Weights of a small transformer language model.
Size: width 320, 5 heads of 64, MLP 640 GELU, vocabulary 32000, 17.1M parameters.
Training: 1107M tokens, 4223 steps.
Each number is 128 + 24 x the weight over its row's rms, rounded and kept within 0 to 255. Layers, rows and columns count from 0. Numbers have three digits each. The size before them is the row's rms in percent of the matrix's.

# layer 3 attention output (transposed), 320x320, rms 0.0785, rows 280-319, columns 0-159
093:129105101097143128122131127124145143109155150137206119135105137118130112118161098124147142120088113119143160134122148152124107109138120156145131165151141102165131117158138146096102120137106130140144098158123144138151133164121098109140121065126148121085141158127117080114111140121122147086139124156097129141109094081148122095153125130139076120095146108089113166151115067121157094097126099102157161175149135103132141151144117148108121157101139086123091120135159073143094158139129116
094:126168100154085100130175119141142162120160133145107125142142107151086103107103131103136137148126126149095116143106148114115128082135111135179129104111175127136153136133127120178121138135112147164117152174152139101170130138126143114129105118166139136094123117155123082096131133129095113119095098114197160155119139141201132127100117149100151127153140077144093077108128120102145163136095107105163151123110116109078120146098147134120159111128120173119156138093115161129119135121153146
096:119133146116119131116147131106129182132153132142136114086086137093144153177128163101114136148143152123123116152161150165112095142165137156121141113138095088133111104131135133081066112146121132154121107119137119130103158141114140102167170105087145140156133122107105177120156142096128084122136148153110125130121091143138132084134108155137197126130164116116138119145147111076085125121129127147086118138123086125123142097130162161103101143153191103116133150134141117107118130079083134
097:133107097122178132100121139106094120097129115153125154118128111122158152156132110117132147123169135140165096144104081103178119108113137105093126169157150104126119111100116114109126117106127126094115089138161122112117146109147150124146130132136138130138154115098124170167166086137094119107128107130165121132106110140143096108155102124128145165171131114109113075099150099102135112158135150105097104132151167114111120163120134124149061095142119161117120113133160159128110177126178147
093:081139128140113124116122174164127135120126181137105174094114143105100128140131103089098159100111098174147085103090091131099160127125129115132128117091187123104136141117163159167168160168149135154151129149164082102120138084114147118100144094128121140113120119126121110143111115089131162097100143124113123100114096117129121151126112158113090147103147127168109156106117164160101093108134129125115151131179147113110118132176125110153142152133121105150101112143136112121141124152127135
094:143143149130118133149092124145086119130147146129147166123134146135131156100094205094112124169147130095127107127120108149116110114143120099109150144087115157126092114122181169177121137125129115105111141132140123134120101121096096112129097135141181113094113117141123114129132071094112121137115152076137134161060127123117127151138094146085108102089147103125122144104148118132145109091116116105134111122130135116116095113121152112180102135196119125119144127126094123131137148136128096
094:091172179150143093126132082128123094162104140150108117094111115112093114113133095098136147125187150120136154153137142134114105142154149141109082145185135121111111145114126099102129094106137108155132133108146145123122118122129118118159127131122107123118130132126134137121134135114126128129112183160140121143148149126141143098156122100135149142110123169115136145086120146131137113129161114137127143116137142108157102156089139152128147093162127111137123122197096131127159174144090126
095:121084107100111128127149107136122158132148080148099139120150125123138140162105164113102128174111104121141129134123141131127179151088156143153133094120155090105134160137147125127118106102161160118122094094131137143141142127119118127119159145106134137152122135150141102100144104140113146170070096107131133140139114187108149142140088110110137136123119118159140107124131149128178101122140139134153139148165155128113105173140189097166099104108105162132116136134153114110092137134126140
092:155124161075154082158151140129141164125146146124122142114089175149177148095110125118161152158189158148106139142154127163149169115103121109142107099138100104105123126171155119140119101157134113156115106125137165097154095159102105149110128120159101156128127121087145130143143173147126142102120130146085147143095148155095136149112158085090099141118101093123088149107165091134154118138082149107123168171128141152143134126098135145124101140141157125123136139114135077094108131143123129
093:106140092116137112144136089118132152115111129132142103132147103144157091142086172141110089102095098183103136140154143108148128135173113090121135113132099128084121156092134119109108116166121166138103134138134129134157143151105100134161176067093114155159137158163143128123124117137116150148134119144081105144144132137160155139138126116120129086154099147139111130111118122171121148094107102136104145140107136136126134134103150140120133165110131126122112134134157105093118131152132104
090:134111147130117074157122119184120097114103112133148112123117132077114107116179123118132112161142111153118125116088152169111108143125160191110121121121119102116123161088156148059173109139099130106131101097112131105141121151111132090137173121149111173091124129092137093098102128090154148153122135128118140133094092140185136134110202110154155103119127123146108094098118210145102122111149118131141123089104125137108144121094146120089154132114151063112114106097103131092138088166105133
101:106154121085147129123096116113147097138088157119160151148132117171126121148114123122086111135128142102121121109118133103144155087180084119145160149108176155115106122137158149132109151109107100147126116157105149129120093157104128129107097180111141112153105091166133110167151153126108131164078122126109162120164174155142125144137117090139091082132094092164108097156099151131115166075091115102128140094128103110088161166164164130127143068119167170143151118145068128172167156161125161
092:107135164102131117163120058142144138169132139126124179159144102137132112124106116095139118144158115114112123142134099155124109147102112118165102144126145155124091147116136159109112131095118124098077157107122099155125128133169135153115177160121121144097071110137136153152126119134115095144105113106091115115212077162146123120142125155130160121149168113144136128108113152145170128084100109123127112137101113139147107101129137121105134101108122131101125145122087197107152087106156152
094:149114086086162121113115162159103088170136119157135134110176120157141141115123159113114136130117169103144155113157124114158126152135105100100117104114117137139131143081119157148085136183101117181099113158114121120144149111138090138153086132148117155172079137052117102127098127112160133109140148133137121116113130110107135139080159153102150163125132117137142087132103125126131130119149115073102091079086151140131135123159101141081123139147148166066138147128132108110117107120182088
093:110115103117133133149126108097093139138146093120119088154125134142140120155107108111128107140124159136147086132146161120100157119138110121144103130151147126138095094076126190102192112146140152110093117149148144137141144150106109097112118147151136124091118162125104160099127124134124163122125157155170142130159118171158140140101130130059108133152149134118153151107099138116115125165109146149128117137095158156126152177104147165100077144101121089100110117155099156162122142089149123
095:113078081092137146111126116139129136139130119121126130167153116100107135110098137196145142123136137167131123127122180122105156172130096134086114124117159153084184116170155117123168121163105125112101069136160160125121100115120122129156131101167102178125193122129131122112172161119141115203099128130148115168146106126151128097150137138087123148113136103100131111149158122113103120124137163111122178094126144117134087109145174151106138122115127103111127150104142159131142152141143135
095:065110152109127140063112122125134159134095124070106091149074152114116071133108118125103133142117119148150151142148123159153123141131129140114125074151158157122098109154155138115110160176144112143159120091112124123125143146159109152074111129154156115131103090126110168106087148119112144116140091126130103137137090146133105106171077114135125112124107112170116126124110130136071126077106096113146094104139122131103095155123109107136114121122095101109142110129094114121142114161098096
098:122132152155106088167127112104120125115156129095103121097078111146116112160114136149104137086138110138164130185164093136156142101139099127155177086144165133129088116096114136090112172106157164130131182164075134131155137164153176137102126127097084118103133115104152166110164128096168103141104146084114111168180110137108118112097106134113151095133124150134115122107101143122120127159107124112135132103082125147130104166145123113117147133157130109122148116117170138127099109153131158
097:121129134153107143177117172121096121112096128150098125152138120147148152137097125108105186109063153087105178113068128137114134102094115126112134180125118082123147116137133105130138132147131143118118134097112108132172176124117152150101148083139138166143121159146110143152154136112092113139145084109110153156148118124111085149121176117118130158129135120124113106108183128121190115132134092140156103162136076124124191161102123148139110142187114111140118135156154144095104140107107110
088:116083140150137139150091089124151174147116150125127111157180091165142137145136086103130145131158098128155148137115146135127097113154168161167111098107151128113100139153132113153124136130147093147100120149176107133097118093121166080141109109103153167138102148140119149091097113156123138133148110097112070120150097135143142107123204137130166124114166126138144163151115172130131135150158141082145114112130131134150148177098124121114147167145126121109105136139119149110144085105135130
091:086149115171109127103164134143151122147109133142127158131132157115107113162107152130130153151093102156123087163140137158105163123106147166128148133172121068112120101124114131133133136101147107144137118119104172095129166085161103146139134205134149136111127121133150117156126136120126108146126109124114155120135142102105121116128133145117124104143156118108111128133129144099092139165058089161143137091157195141133118143153126147131103080113122123159130202107120129100113123166162180
096:097160091104135172174139116139130135144117103109151155151117111109135078117125157146144140120136105154155108152167126142135112149112139111142117106085135165087099119077115092192116167109139101140126117108132127066117132155136132166096128105163108094166076133154142115132120160150174132106140147106133114121075123103114116125088108095122091176109123106119116140120102109122126069117133104137120140099153159126145129122134110135135099081077135093154163131119142113118142169102113187
091:090128096114169106146114170138130108166113166124074108145098162152129138122164141167090096126122126053140115161106134154160158124157126157154131140153128150144115141138149081156116097146144121145110145171128127163111110118125132140185108108170087091142116095135124099170109094139132163118113190125119166131155128112157140144085130171099114091098097140174165139145111143144107119104119099125101101155148104160109124096149147085124173156129139106141097122116082108108063116117069128
095:100132137109124144125181133101114136155137152137135170108135136146126112147135114150088186151187133105133090139124098174148130090139096117112165172135112150171120097115080094119132134096146123147113126158106112109158115122132125119113100099129108139141127127121142103173128090146095109161117142145084101138126096157111093161081134170122101121136131093118123147139118164164157156099091120098123120114115155128137100186111138179127165143136125173171126114141103113155138131137121126
091:148096125153128104114107145102085145118093142164137126107150143173099102140176091094129146153113167162176157131122114097095146126142119116133149174150149137115151131141125136148107143103136093119120121112100118151125089175105121106120126083135108111147112136140118176130115144104185097087102117141137158107097134132141115147096194141114114141159136127120113175108134142111176128157123089173122113102136118134118136106100151109111090137179131134110154165104114154110127129111100137
094:142136133131142160149099128144129141121169165181171111128148140173144118165126114178123126127162118128128092117165131084105155176133081141135135164142168152109144183115120128082150124137097163132124121153130125135120158130119176139120146103087088057080156144126142143105137089122114145112144120151095155138144127106144164151149070100162085114137103108101151116177125157148170105118147187171143107123165079098120129126120172126139152105146106127126159161145135127101120114123113138
097:143156128114115122084162096076113133054151129139118090134165154125171108102179144151144083161128123141089135161145151136146170106111140116142123122117151142142114131151124099154135139096119081114094113140154124101115095088129144135118094114107108119101115111123156127153116139144120126151119093106090105130074100142120071185145119108089144105135165174140139133116102159147167124104126164149150117136070137122157108116120113085137140148170133136122129136140108115089142118165098104
092:112116097126156126146124156135127162157130136149120142132097071117163153177124107083134129142155105163103133151090143145099125128086136140063136141105173152144133172118111165138120120105140155142124079127124150118128150121090094126091139156170146123100150101161126102118123106133145113121160129115187176094113105134148096120128120138125137123108120112075085129109132133130142146112148135161141107141144178135101125154149116148114125140143128151159119121107108156120087128080193178
089:108174128099084149093082114130143127151092161161099131177143174082140150160158147168122162137116092097140192144148082110131072119112143136120122121165119135136105135117167150147138171142146106120141126144094121123139122144080137119156133097132154119092094168117134136125148147140115161135098096143110160153123113153101126168137134142141109122126156131143138106116125110132150171143117162150156121111115113131114166145134141121142131113122152163086151089143138088133140132111116141
087:152104171135103139080173136152139123115135136127116081122102122130136128106094147144149131155132130163129165117069145110137126145127167153154101094098143105141092139133113148163181131130109127093113124121151128045148157094086165107128138153142086115119094108159108111091111127105076119144150125112145177150142144139131125137127156107107137145111149095114128133138149129117165136151110114144139079128117130099105133143113127171146095127150081111124126085145102156118137139124157108
093:099103137121163148175152072133163110116067118114126137112143117122117146107121152157142116054120134116130128100119090164115107140134097121145128103121138181113131118141161124139068132119161149109122118167147125088162093112113114148128118116083139126130107136114099118139158152158141136101124060142140108114149131103133058136092093143106084126133119102094134134150082121144162107130101144130106128128134142179103145137139144136145118164110141157138114119113107152118105122106117101
088:138150155134155154138153124136109134101177096157084134148136099187134117134113128108127131126114154116156093168120161119151094122132133154126102140138128143141127153068101081148132102112120152161113145123132156133140151131160147156117143124097154081120147105130124107127135148116103128126167099152156084102084195131088149119124110110107112124112116125134080114132116097128131092141147144135108164111115109119142153173141158108139126112091090099141141147130087081106122145090154128
095:075101171121120128146129146141167162129143139108099143136148115099150115150096109181126114143142133114119072153121110144148141100127148142052111151118175123153150116148134145128156107126133151124134150159118134131064146146141098111104122075127133132139114102120148108097130105118141120101132071135147124128091156110081117114116132117153105168138136123101194136118108140130103142119094143141171113163121119114089148141129148124144125102124072170106174079122132153105105077125107118
096:109140104159161122111153149129143132131114136127146150148142098104143159129083117115115138114147118163140113117123117140082164174177129122115073088131152116138132152154134125114121135075163169165090100133101153116129123081119099120143146133096131081087141116116192138113170154090125166169112134145122132137189109163182110107141112109196099118129098110153122149121136135098173158103149116125105132142135091099139124120124110126125114128119150163152070125154135129128108169161136140
098:146091095105138132141134162144100114115107107142134113107107144121132131113075145098079099131143134112114143135161111081139143135123080122119115133100134140125108087127172113127121121133155095117135119104117111130159152129131133132158099159115106149113157099140135080145122162157139138137154142137122082137145095085118116153152119131167120142146128168169125119111120118107173153131079133091141123105124159125154122145107097097119093142122148091116138147151147125144183145156127113
089:144079162141145134139120115131110126119119078154157086117136143119157135152188099181104114145114106143119138116134137151141096149115149126137100120187104120154087138112147144123156130180084130150130106133143102157113123121121069091124117178099130153147093103118118127148119093129097153142139138151186166162122168092108123114135118185123114132142126109097153124152106098152091155081152140149098161110107140106113099140138128119088108137159132137076127176098129123104112136106098145
095:150116124125074091137139132149112096151138164156126081125135095125131155098137129140108117155111115140132099111099108172163156153142107133132150136173127133137138135090106201102105106110129116125073151158073117148115137146157162101120145102116160163098152126164141077099131126181120150123119128167138102090121115146141138117139119087117143138132131125100127131151122143113128130163108154168096102085114132121181101144109137100147094098120151099151135145127146121119096136135115093
093:152134140127116095134139152115137149104130084150119131131140084136157128130126124148106131119142140157113121148128128105112177162160160102090120112123109172112143129122141160157117116125178102110117106126129161116090140153111116095177097162118167161086107094140139124126125125092090109147122148105094129093139140128168108137123127135163186117157151130087125065137126145095093126119131107102089116129161150164126102197159140140156100111130133177144063113128164132142111168122124199
091:138156150159136071152151155089100144133149105141100099127100155083181101093132163152131130133086112129153109097162157098129134157132130155106155140100124075167164072134114142131155096125127149148070141152136126128068104101141155137110106172152127100168109099126145123138124109097100128162154119126100143126164101112161124138109154111110131131164162161112120125146111056156169129109139134107120144119180134170132149099100158101102145117136125151148120141097171150139127146145114119
094:120131144168187130085099113122114126143152161175166138083152141159112129119124116110138119111138119160115150146113100133183170129150147100177118125084093110115117105123148151101110108104092139118134092107146156132128121079120127098108108092111105196145091115133165116085102139177115141154136084089079118158148127132135127155142106141090117162137131143144123103107104136139122109130174163119149157153103143155125168131084117157121112148121162102085130149195136128077136134104090167
# layer 3 attention value, 320x320, rms 0.0931, rows 281-319, columns 0-159
091:134119104145119141101142150139132104124119124127102136102120094179124142140114092117109178127114146133131143128146143146171125101134138156071152131090120145099109116107122137135139148112158141119167145116097143131095105193165141107108135132147094149179135160154158111156125086112091112143143159138087111090106112088128161099113104150097153082127118160150161107139124086174155111125094136131124078104098108148161156119107166117106154098119123144162151124110172108102153117143152154
095:102139174125142155137133108146135107153107120082126152176123147158121172171152135134135127140102151121101125123145141128155120131133115091124127113097176175101141137154083113133082131132168127120141166100142160103135094105097116161104148135132148096086169109114142160155128150157126121115121139156155128106122114122105130152137163122170106138152146141135131123112121128152152159124149170099157135148109104111097167086131150108106105117130153136158119115095157119124124113142180102
099:119095106132129133131161115140118083117156140134099118102108099140147161064109098144162107143090117124150164093126163121097161125138092177143135139067128112130142156166115127110174153154114144147134173113118110106140124171132091129162127121155136107084151106139124120114116183110135133139100145152139105149137101111144173156133111090104114152122140109138092129145122141133123141107117133175122140115145137168171160129132109155106179125078127097105103102158111079163113122131113140
095:136140122123154128145136169089150082132086064137113108140130137146145140127127133180140117116110118143140150116140125154121152116121094121157114117180142151142137129121117129147125139094112123123108154094146132154128154126100125117150144123137158120096126156113143145142126177074109143127102143095155153136072110081122143109148126073096131093128142122118094169127124124140127161152162157133165137124115131140142112134096106181129085129145123158116161143096126170156110147134090152
090:111094138084137105106148141142120136133092135110118122105126061136105119162128120122186168124117118132113103135135159089160160154130072156127122132146151118120120160130135117114140102152128147124109091136117119138109156134178169116152116116136112115107136161129137127162146133120116139113123098124136074134108127146143143135147106161124132149159100141140154099125078108111101074156131126145124136122158154149101164124128121116114154046102122089142119141156108121116116143131083180
094:163135120139152141132087146122128098130165092107101141108126096133139149105117149141125087152143116205151120133145092161130119143115140110127147082122117136134138120128158140106131086179138140177099128147165139131150123108185127173130192153156132127102130143139131112149158105097094140135123114104140124140091131167132113120113089157150116130097123154135172116140087123112131119135168115162122116143118094149148142081139141137147133161114137086188121099099155127136201078110141128
092:121144095158159139143135125182150143122101119148132131144119111121155141158149122139137109109122145119099175150118083084123117138137120132114094111140131090121129165084130132111114134107141080111097120141113109136186112160150077099090139148089138117104143121108077155140174159101128136125090094117133095120105152123148140103080142129104145143128084178114133136142153144122125093115103139104098144051118121129154104088121113146107156082156172130146141138128093121117140139135171148
090:100149092149112145156091143100156106166141118115147123130144170153129110115110162121106100112135130111159164116097134115125108127115141131116156166135115125108096088115115122138144118121112136137137148137143170117117132085109093117135143165128154079119157113139073142122091164164118144071117111099208129110137099152129126084159104175142165114125150150135093111128159139156128178097108141142097148080146120134103155099108120081120134106082119109158108128095166109158111105160143141
094:180138139145108148119085164116123104151174109126124125096145150114094114151151117127103095161140125078155132112113130145126125133100162106137099097082177121133132098097118131120145120126111104138155123115112129109079121165126128143116136118148092120123110100090132151120083167112150119111114123118141142124121165167102144107135147146109119118131149051095129128035128076111132137154126162131103115139085103135126146124133114151159116155140153163152150141122112136130126127104140154
096:133141146148124164149120124120126148097131111153100123121128110097164130165052125151119094108172129119120090097126069103129128155152168093153117132107093153127143112158119081166102135120130148110138093126107134109102103133148141083160144123127137087136117146100171135154092130131154129110127136132083134123162156132113169119146098143071099061151183139094140153142119086158141113116111078132103146147094146085124118151134144092127108138162126178123077111098178150110110163124185130
100:114087141149101116146146163107108126114126131124093130138163136124111129089130156110171202158113163142161143161151137139133106098153121133127114104120156150145132132148150124128146116094127132117124130115111110120118108140095199147111119093115156111132177153177160159128141139125163142160176124133098098137123144105077086115116134150101124105148120138186129101113158097145180112109094165148101074139136141150161109131109115122138156153180122115171181136158141123136131131159132119
093:118106088141119097115135155136113101142097139149145098118135119139101128111122196129122135121143154138136164139138128138120129164123088137134124107108091143144169142137099149077151129156147132111156174169098101112105107132180121098130136093129116116160112121119096141191144118134150114083186145116096128155122133134176175088152132108103111114084160135101090099151124106137099126130120136110132133097131132143132136158117133168127119123106147120163170125114188158085179098203149133
089:144135123107131142139143141134140134084170122117133089099138092160155146149130122180122161144134133140125127075153140156137119081127179081115132184094121120093114132100148111172087158156131150127155160133149150147147119099125139146110123157126162191065120140160163164097135096080094143099129090162149108147144071178137125103131155115117126139141183131159107080127128129149171129127157175148149134123134138127116135127116148156118107123137152160109147160170097154112138143113097141
090:119067103154137108119094135156127143102076146129093120136132152150143152097101180126081144082136142108134097148125135148169110163147090101124163109086138141081117154129153132144102125161109138133118130132163087152135112134153128145126147091162126144142163087144175145167119143107110152142112126148128141123117129185127112170134110105136116144088136121181144126163136143124137137117115105116075123131188119134119159131139118116085115105143134144093189136126101113121122083131109108
098:108133141152126153159150123165142127112114163103084130110087154167110162146159111095148145161116111091125139138124161123121112131129134104142148147119087170133109083129140093151120134139122148093161144124108140152173135155122174155109125127178187163132127116134124134153132103112125127145145118144137141099115168119089137164083149113123139129097157128093155130116120101157124125094138120145114140144135147150129132104105095129112074096144142147084119173149107179147129120133156111
095:145122125133180136088091137109146079146107106159110129147140130084129096107154146132142156135134115112140073148135136118103098134121104122132132098125109161154110102197139121128129114124138155143113132135149154144138168116140133133120144164133145125142174174149165145127171106104131118132095124103108121139101143148116103150136080142096124096164183141130102119115115145087121103161159136149112110116120125136135127119130195119124097158124126124121133141128144145084154120075161124
094:096131102148136162110144130101134134194137144120118116087150142106085182108161148141129086138133135123108150119148136139128113182135092120140115083146121144164149153126106139148102117111154110142160118105148110177127168141139111120114143151141103107149117184141105146140095089155167154139123141152108154120101146149114154141137123124111135143139146137134130150117130105141166098119144119116172128141133094128122113127112115093138155159132167153183132114098117152163136123127136120
094:117152131084140154134088149105133081167136125163175146154126117128095103113087076141133061116140090148131141128100152150080130149131150109121139094091137105136118136157177162118129143148122103094116104143136149124141118106113121126099091179135131077163119121151127138124090138134158194146114156105159143118085129167099176138145168123085146158100127173126140099149104161195140100127139147128129124113114132145124094146115132104128104133059140104107157154114126136160109170119072125
094:190148132134110109110132107152099073147122105134158156113078152063108160096128128146109091100136146142152100137134115102129155107172101095126115114134115119127152088150155119122134155114170106084141140143151105156185118208108136114117164117109148100133129095144156095128113086115146079092108130130178137124070106120157132125124182141143135116115184142118124136084149110126132131129101113121130142197118143141119148076121100087128096144150139121118133090114141146123143146125074162
083:194159087128146178102150136140154138139100095121161131114153114112125097093143127131161123112117121114176189142124117108146141149134117134098100168129132096162145106132095107168089193145107135081180127102095088109106122145124138148093135152082125136163149108069110100128145135146132133147118127126129140167140144117159135158122138126118105087141133153142104109153088129134136115101134127103098120133117128117119155157138147167106147160106142121135119086128101089167114156110106102
098:151122106158151121132145140097140076155034117143146107153101103115153125146150151139071141128116124075117163132125144125087109117137126134120092137131106122149103128135136104148170141107148144179112145147149155153149132158107144117109143097109102095113129136085085113138176123144137105169103130136112122092119110135108102122175118181123127127133130174109113115137138156086124133087130114132150135147157121172151118142137087151169158125131109142080113146101093119151154117115151093
095:158126136135146120135150131144125132124097167117175099105121100159157136151120129096094131138163179157093131145174122134130103125112113131127127116165120139104122086135100152129117119111158155116148115157132121126112144096128126154097136126111133145095129161085128146074111114123123117074114108173124109118152092147118145100107127119149163159156180122144137117138152118059157116123158139130091149092137133120184105115136122192143111165156110137093132104141161138122121151130102140
094:137148161102112120157221130127115136174121141125148154139104165106158112098157162113101106060120128154151128127129144105112156123063137154175137145146140142133154121103133126116136114117136093125178167139158116170122152133107149145130125096154154107127140153174090142138108121104139138122101126130135113118141102137107159134166088095160120125166098154113146137132131111097173107100084114147155122116163084167128137137131124132110185098126146096159173139091129159138112136124160101
099:106146123147092109166165101099106091107170119112148139110114126131117127149136106131095130096153093130144129086149153156104176089154134161137103164129085156128147113117151154080143123095086116124111121173148096148160121127120135118120115142178112087144128139140161106123138110137121146135154134113155111167097162152176075093168150144131145135106105152152107156158136117154195146126108150092131126091128156126155121133115124145094127129091139147162111152146102115140151138115154124
092:150128147125125115154113141141171144113104147100126130159151147145096146119144118087144140143117140157150133122109086126134100140085076111093136107123103138149107148046149152105094150134140092127069174107131126155134121154176119142124109168117138156149124086168159142133142135093157121143128120130137105109181101100163194090142150115121146124137130124121119115125112126125111125145121084151134127138146151106152140189101123140132155133120105120108119074141146117100125163109119130
093:091126118156127133193129169116095185132143106149119122137108103097123090136129145094125113137149145147146118141137118122180110120107141148164138097128133132161154116134125086115118106141145157149124146133122100147113080140139103104158105152159094146120087176100108105096138149165142122132087149145109111110166150125144124153112145166128077158126175136172136183115129110146122134116103129132140111114139109131134161153152156129104136106062132108165111089084139125106113113145113175
088:122126123163137182129199111101163143121137137121119150112104091125122111075133136152145118132155113124130132101130108093156177139152119129109151122185103098116120167143151148160104169137137157107093133133146113128116092144152134125131103130144135130133133155122124134135141105134135103127154114118116105131090102137161121122126129144110135111094177168120111094135117107122144149122096119128146132099117165106159172156118145174141119129149176181114134163093095095175150127125122098
090:100088095104123129163111142128132116104142074073115110134115115137144126129106153080092111140104113142117131158145180145112136124139116106105141151143197119144131176059134086144126132124092132144136121147111146137129106115175111152112158206118096137137108184131113097111117111128119098109133141172155109105171124137108096132122134112159111157108126130120126105113153113123103104168152123118123112077121125131097119134145145083106116142154144122128142125140084140086110156140176152
083:130125103141128162104112134159130161137110116138103123132156115154120141140148129125154152110136149141122135105153158113127144138124123187107108154122147106128158131128144153156130101155139149149092130155094146132108173123148100155124144123132131155132127113120116142147153128137146172131109151129092104111100129165104155173160117122137119129140122151092129156110094165134126074142142159143114101102094146125117101153093139091132106109115130132180127096171132141131108142134073130
089:064199121123125156108140194098129150154119097139138118115167175108110111145132147100136133130144124116116147174119123104161159127109158109125130102146079104137153131131127096077146103091137150142172162138154111153135128112083119118125140157142107102119168081131144144108092113113145137167139085103114099168105110116087137149116102136167097183118147117126133150117125134085166150131119104102186156139146115136171154170100146135133139116139117138118124125112101119140173083139118181
088:145074114155112117153098152167136182140098122090132136120121123168128175141085086136156146132152104126170136093129161078120136142175114138145163100087144124128110109142120109149148152114128108168094142116173103095143115122095135104165125160152103101144133124152115131107107115143112142170116120139142140127106124093156127165118070109122145151099158175060166097090109121132152107125116124098075128121147175143124108138138062153127121135136121103109087150104099135126135117147119110
093:129115128131114155124122120127092112109092156153196133106164132154145104107129095104107125108077138139101151147130143070153167182123125094131152138160103159105126141125089127135114146161147092109068157164174113164130123126113084120129121137118107122084167145124134145124134152153114162130132124111164094171110104088121139117107154143096133104089140116121089140125159106138110106137128146153148143136102159132112124167098115149155110136084120130136112158110133121169107128095123151
092:081101157113113099156142138161139140167099116167094143120146177170128139092186121103151135148104134114140116145152121121159143129113187112103147119162125140122144098118108142144118111116115154149144137120101102125105104112116166074150159103115142089129155148077146119177098159123102103103105136130145112097145144112123134160075148068174149140104121126162167105122138122101146098147104123135110101108091134160130132124118134145109092112115149128138095104127124120106080104160088131
099:076146087124091129126123144093122137126149095163108103151111136163148145098202125133094191149152093108134133095096132157145107132111110138162129131063150130106138111115094056129174143160148154140135139142093154128121170152130144122148119145117111092156132165119104089070133112121144147093152126127126120134143111150156111162130152109116093081160133104117146145128127143137126127145148113128118136106131120176112140117126160103129123146153137116128172102153089142104119102126108110
092:121141132148091112135111149149160145140138169121134137116111143130148166145150175078108136125111125118121100119103128102140164109132144120113136099126152127118131137113086179147138143113145099143121137137135120122129094121139052120113143156087113104107118131079176111105180181129145158093119111119135131143112105107130139153117098125113139125135118137134137102084179128131181111169126145088115096140102086128168119104186119061113123143145148116145088128123142151081136123130114135
087:093132143152164142123164151127123156111167150115140125133165161131151149123111121128148130132143117142106132106104145130108074103105128106098136150091093135111081113120107071165123070100106184135170122120127153096125159138161112146160153122114066107088111086119115132132154130123159131124144144182164167165102146154159170132135091130091102145145130105118159128155139115128154110129165079094137126130138109128100121112145153124134146159117121129133141130159141139112101139123118142
098:109105138105131140124139110150099123099135093123163155125102154118142104117185115119095117155074113131112152156155105131172160098140099171115147144132108120137106146143096135090147160106124118139125116169110085123136114161135132119098110115106101168146135155117118132112127122131167105133129093112134146169141114120149154140119103143095105121170152113179104111149121093128105147136116104135087147140083146149143151106138136128124131114133146101144125142119103166080124161133116142
092:154139152140115151101147108125208109118112169160162122135151087142124107148194128119087138133143123148128132108149136139140119121093147076126114146141133100097076138106111092150117133136154114093131109098110116133165110088100085157105156133089141144094143106111129157118159134133091167163121136150138108112110137132133164077133163139101115181106104124086139126129167149113118172108124149130129153115117147126206119146149098149159154087116090148111122136122122134144149147120107163
091:129136141127131124141113130145096123168126125135125147130138112091133108142113154192105110111109174133116107133089115147129100117112131178120143190078149150178124128123122123105132116150130128117156130123165095119147145145136152169154131134142142145169102099129092119098094121132110104117115135125135116117065139127122143131162156110095190131112126132121102121139147123120140123117087093133142145120137099133134105101131105098101113099143093137151106084142154138132130126120116185
# layer 3 MLP up, 640x320, rms 0.0966, rows 0-4, columns 0-159
115:109192165159126118152176134083150147090134119135081102155102126148147110124168086114141089178135128108159151131135159158125135063157151141113118145108124148127131138107179153148097094130140113121112126145085124100066104135140093149157108180107133089086132148133108095135122096130161180086121146136145132168096125135151106146158147097171132077174108171107110132119145124133110128173131145127124094103124114132147149145147138119108141157097108114133103131088122117156148130115128110
103:141120106118113123102171133178124115106145104134114179133103156119137131103111145127104146163157128122131123098095124137142116121142111181092110098129127133128123096115133142170116067117146122116108132123119121070174143134137135134088136115117113137092162101176129120107140092140159153111118095091099113103147117156126148110111116110117120080167120117139128151097142161123126128121109120147099115120148102140120091156125171088088172117124136137114147143150131136109183153143132136
097:147161093158065105145148110141127118119175150144119139145114119150124119143121143110098148119099083108094125142137156118129192125110137148138135151131097093056140124125149134106138123113105088112158114101127149122146089132129123145154147141117129157134135158116149122127130105093129131099131143096121157087151097181163152156097148096146095050076118140152140138097139181151159112152124094107152142105123154154100107103146116118126164171152109126143175133140129134156107131164104179
105:133119104123153137130126126193136169097168168121078111123115073141097102108133104096111125141128102127132113117124142137170086124148148167118110117098144094130125146137167117115126083149185124094154090147153129129141077134109134152117155112120121099076096107107143168142143135136114128105152130130099094159126145129121153161140105159108118117125115135132101094135123126111093134150144094168107158146154153144132153129141143139142151105109136137154140155133074102149136141126119122
094:091075126108161087104107128139151132105100110149182121115133124157151122129127146167125177123117089119103136103111150098172143136164160128153146134131080152166134141116161100131155175120134115135108084110121087102117154131125142101169137140168154145120138160105129115129110128159111087154124122117137140133153096123071136128135098138152118121117120104171113143171139084153128108100149132122155147107150148147137116176127179150175113100131111172146127103176137153111106138110103099
# layer 3 MLP down (transposed), 640x320, rms 0.0969, rows 0-3, columns 0-159
107:123161119113128134113121147117128173061132091093086121139119120172148098114117142118118134171122130154114184133144173149125122115133080128168134140132105125083140185141160142097099114169113122129113140129142109137137140123142097154131096109156087123121119139149131126138149132127135130158145142150086115139094106139099152155110156132141128089116138144129135143144132132156115134181136140144094115082128110138129155080106115105133122151136118125132124188138173111117114151107149138
111:092158097113163155140105118148145129142113163155091152165166122083116112121140145145171091148136130152145139162129144128163131145088125127146142122145145111099129150064152172097133108115095098159149145097133108171079140155150143114143095140140129088165128145149123125113118129109093134121123105113096120144090150126111131135119145149108123126111112118120180145111126116118100112093121107144134138124180119112202095097147127145085121136135147182152167154133093114129152119172134105
094:150103101139122081130168145151091089112162152142130113112153062102121137095088102140141123138129147141126162112130159131113107099135089055128099100115117132124102129102147129145140101165122181105090090095131134161125170168087131158126133138143096096138094110126125093119115123153133151155151130148147109153157109126096189128125135177070102129111135131134159088087150126165154125124118117125124093145102129117130104138127127130099133107127154131122136126089149116150136105107150140
099:150063110143119100125104129108140092161131103134140132129142124114125112145097133165151127071106143128157149140148145130129144123154125120127119163158084131121140111167154111147147146094105153111098099129109121112117107098132095127158108119117158134127142152139095108156132103157127138066102146109131149129178139106135149118164098122170088170121125125107142131120161105145099097168105118120168142142136152138152121127145147101146171142169106150129143129115174100136096133119148108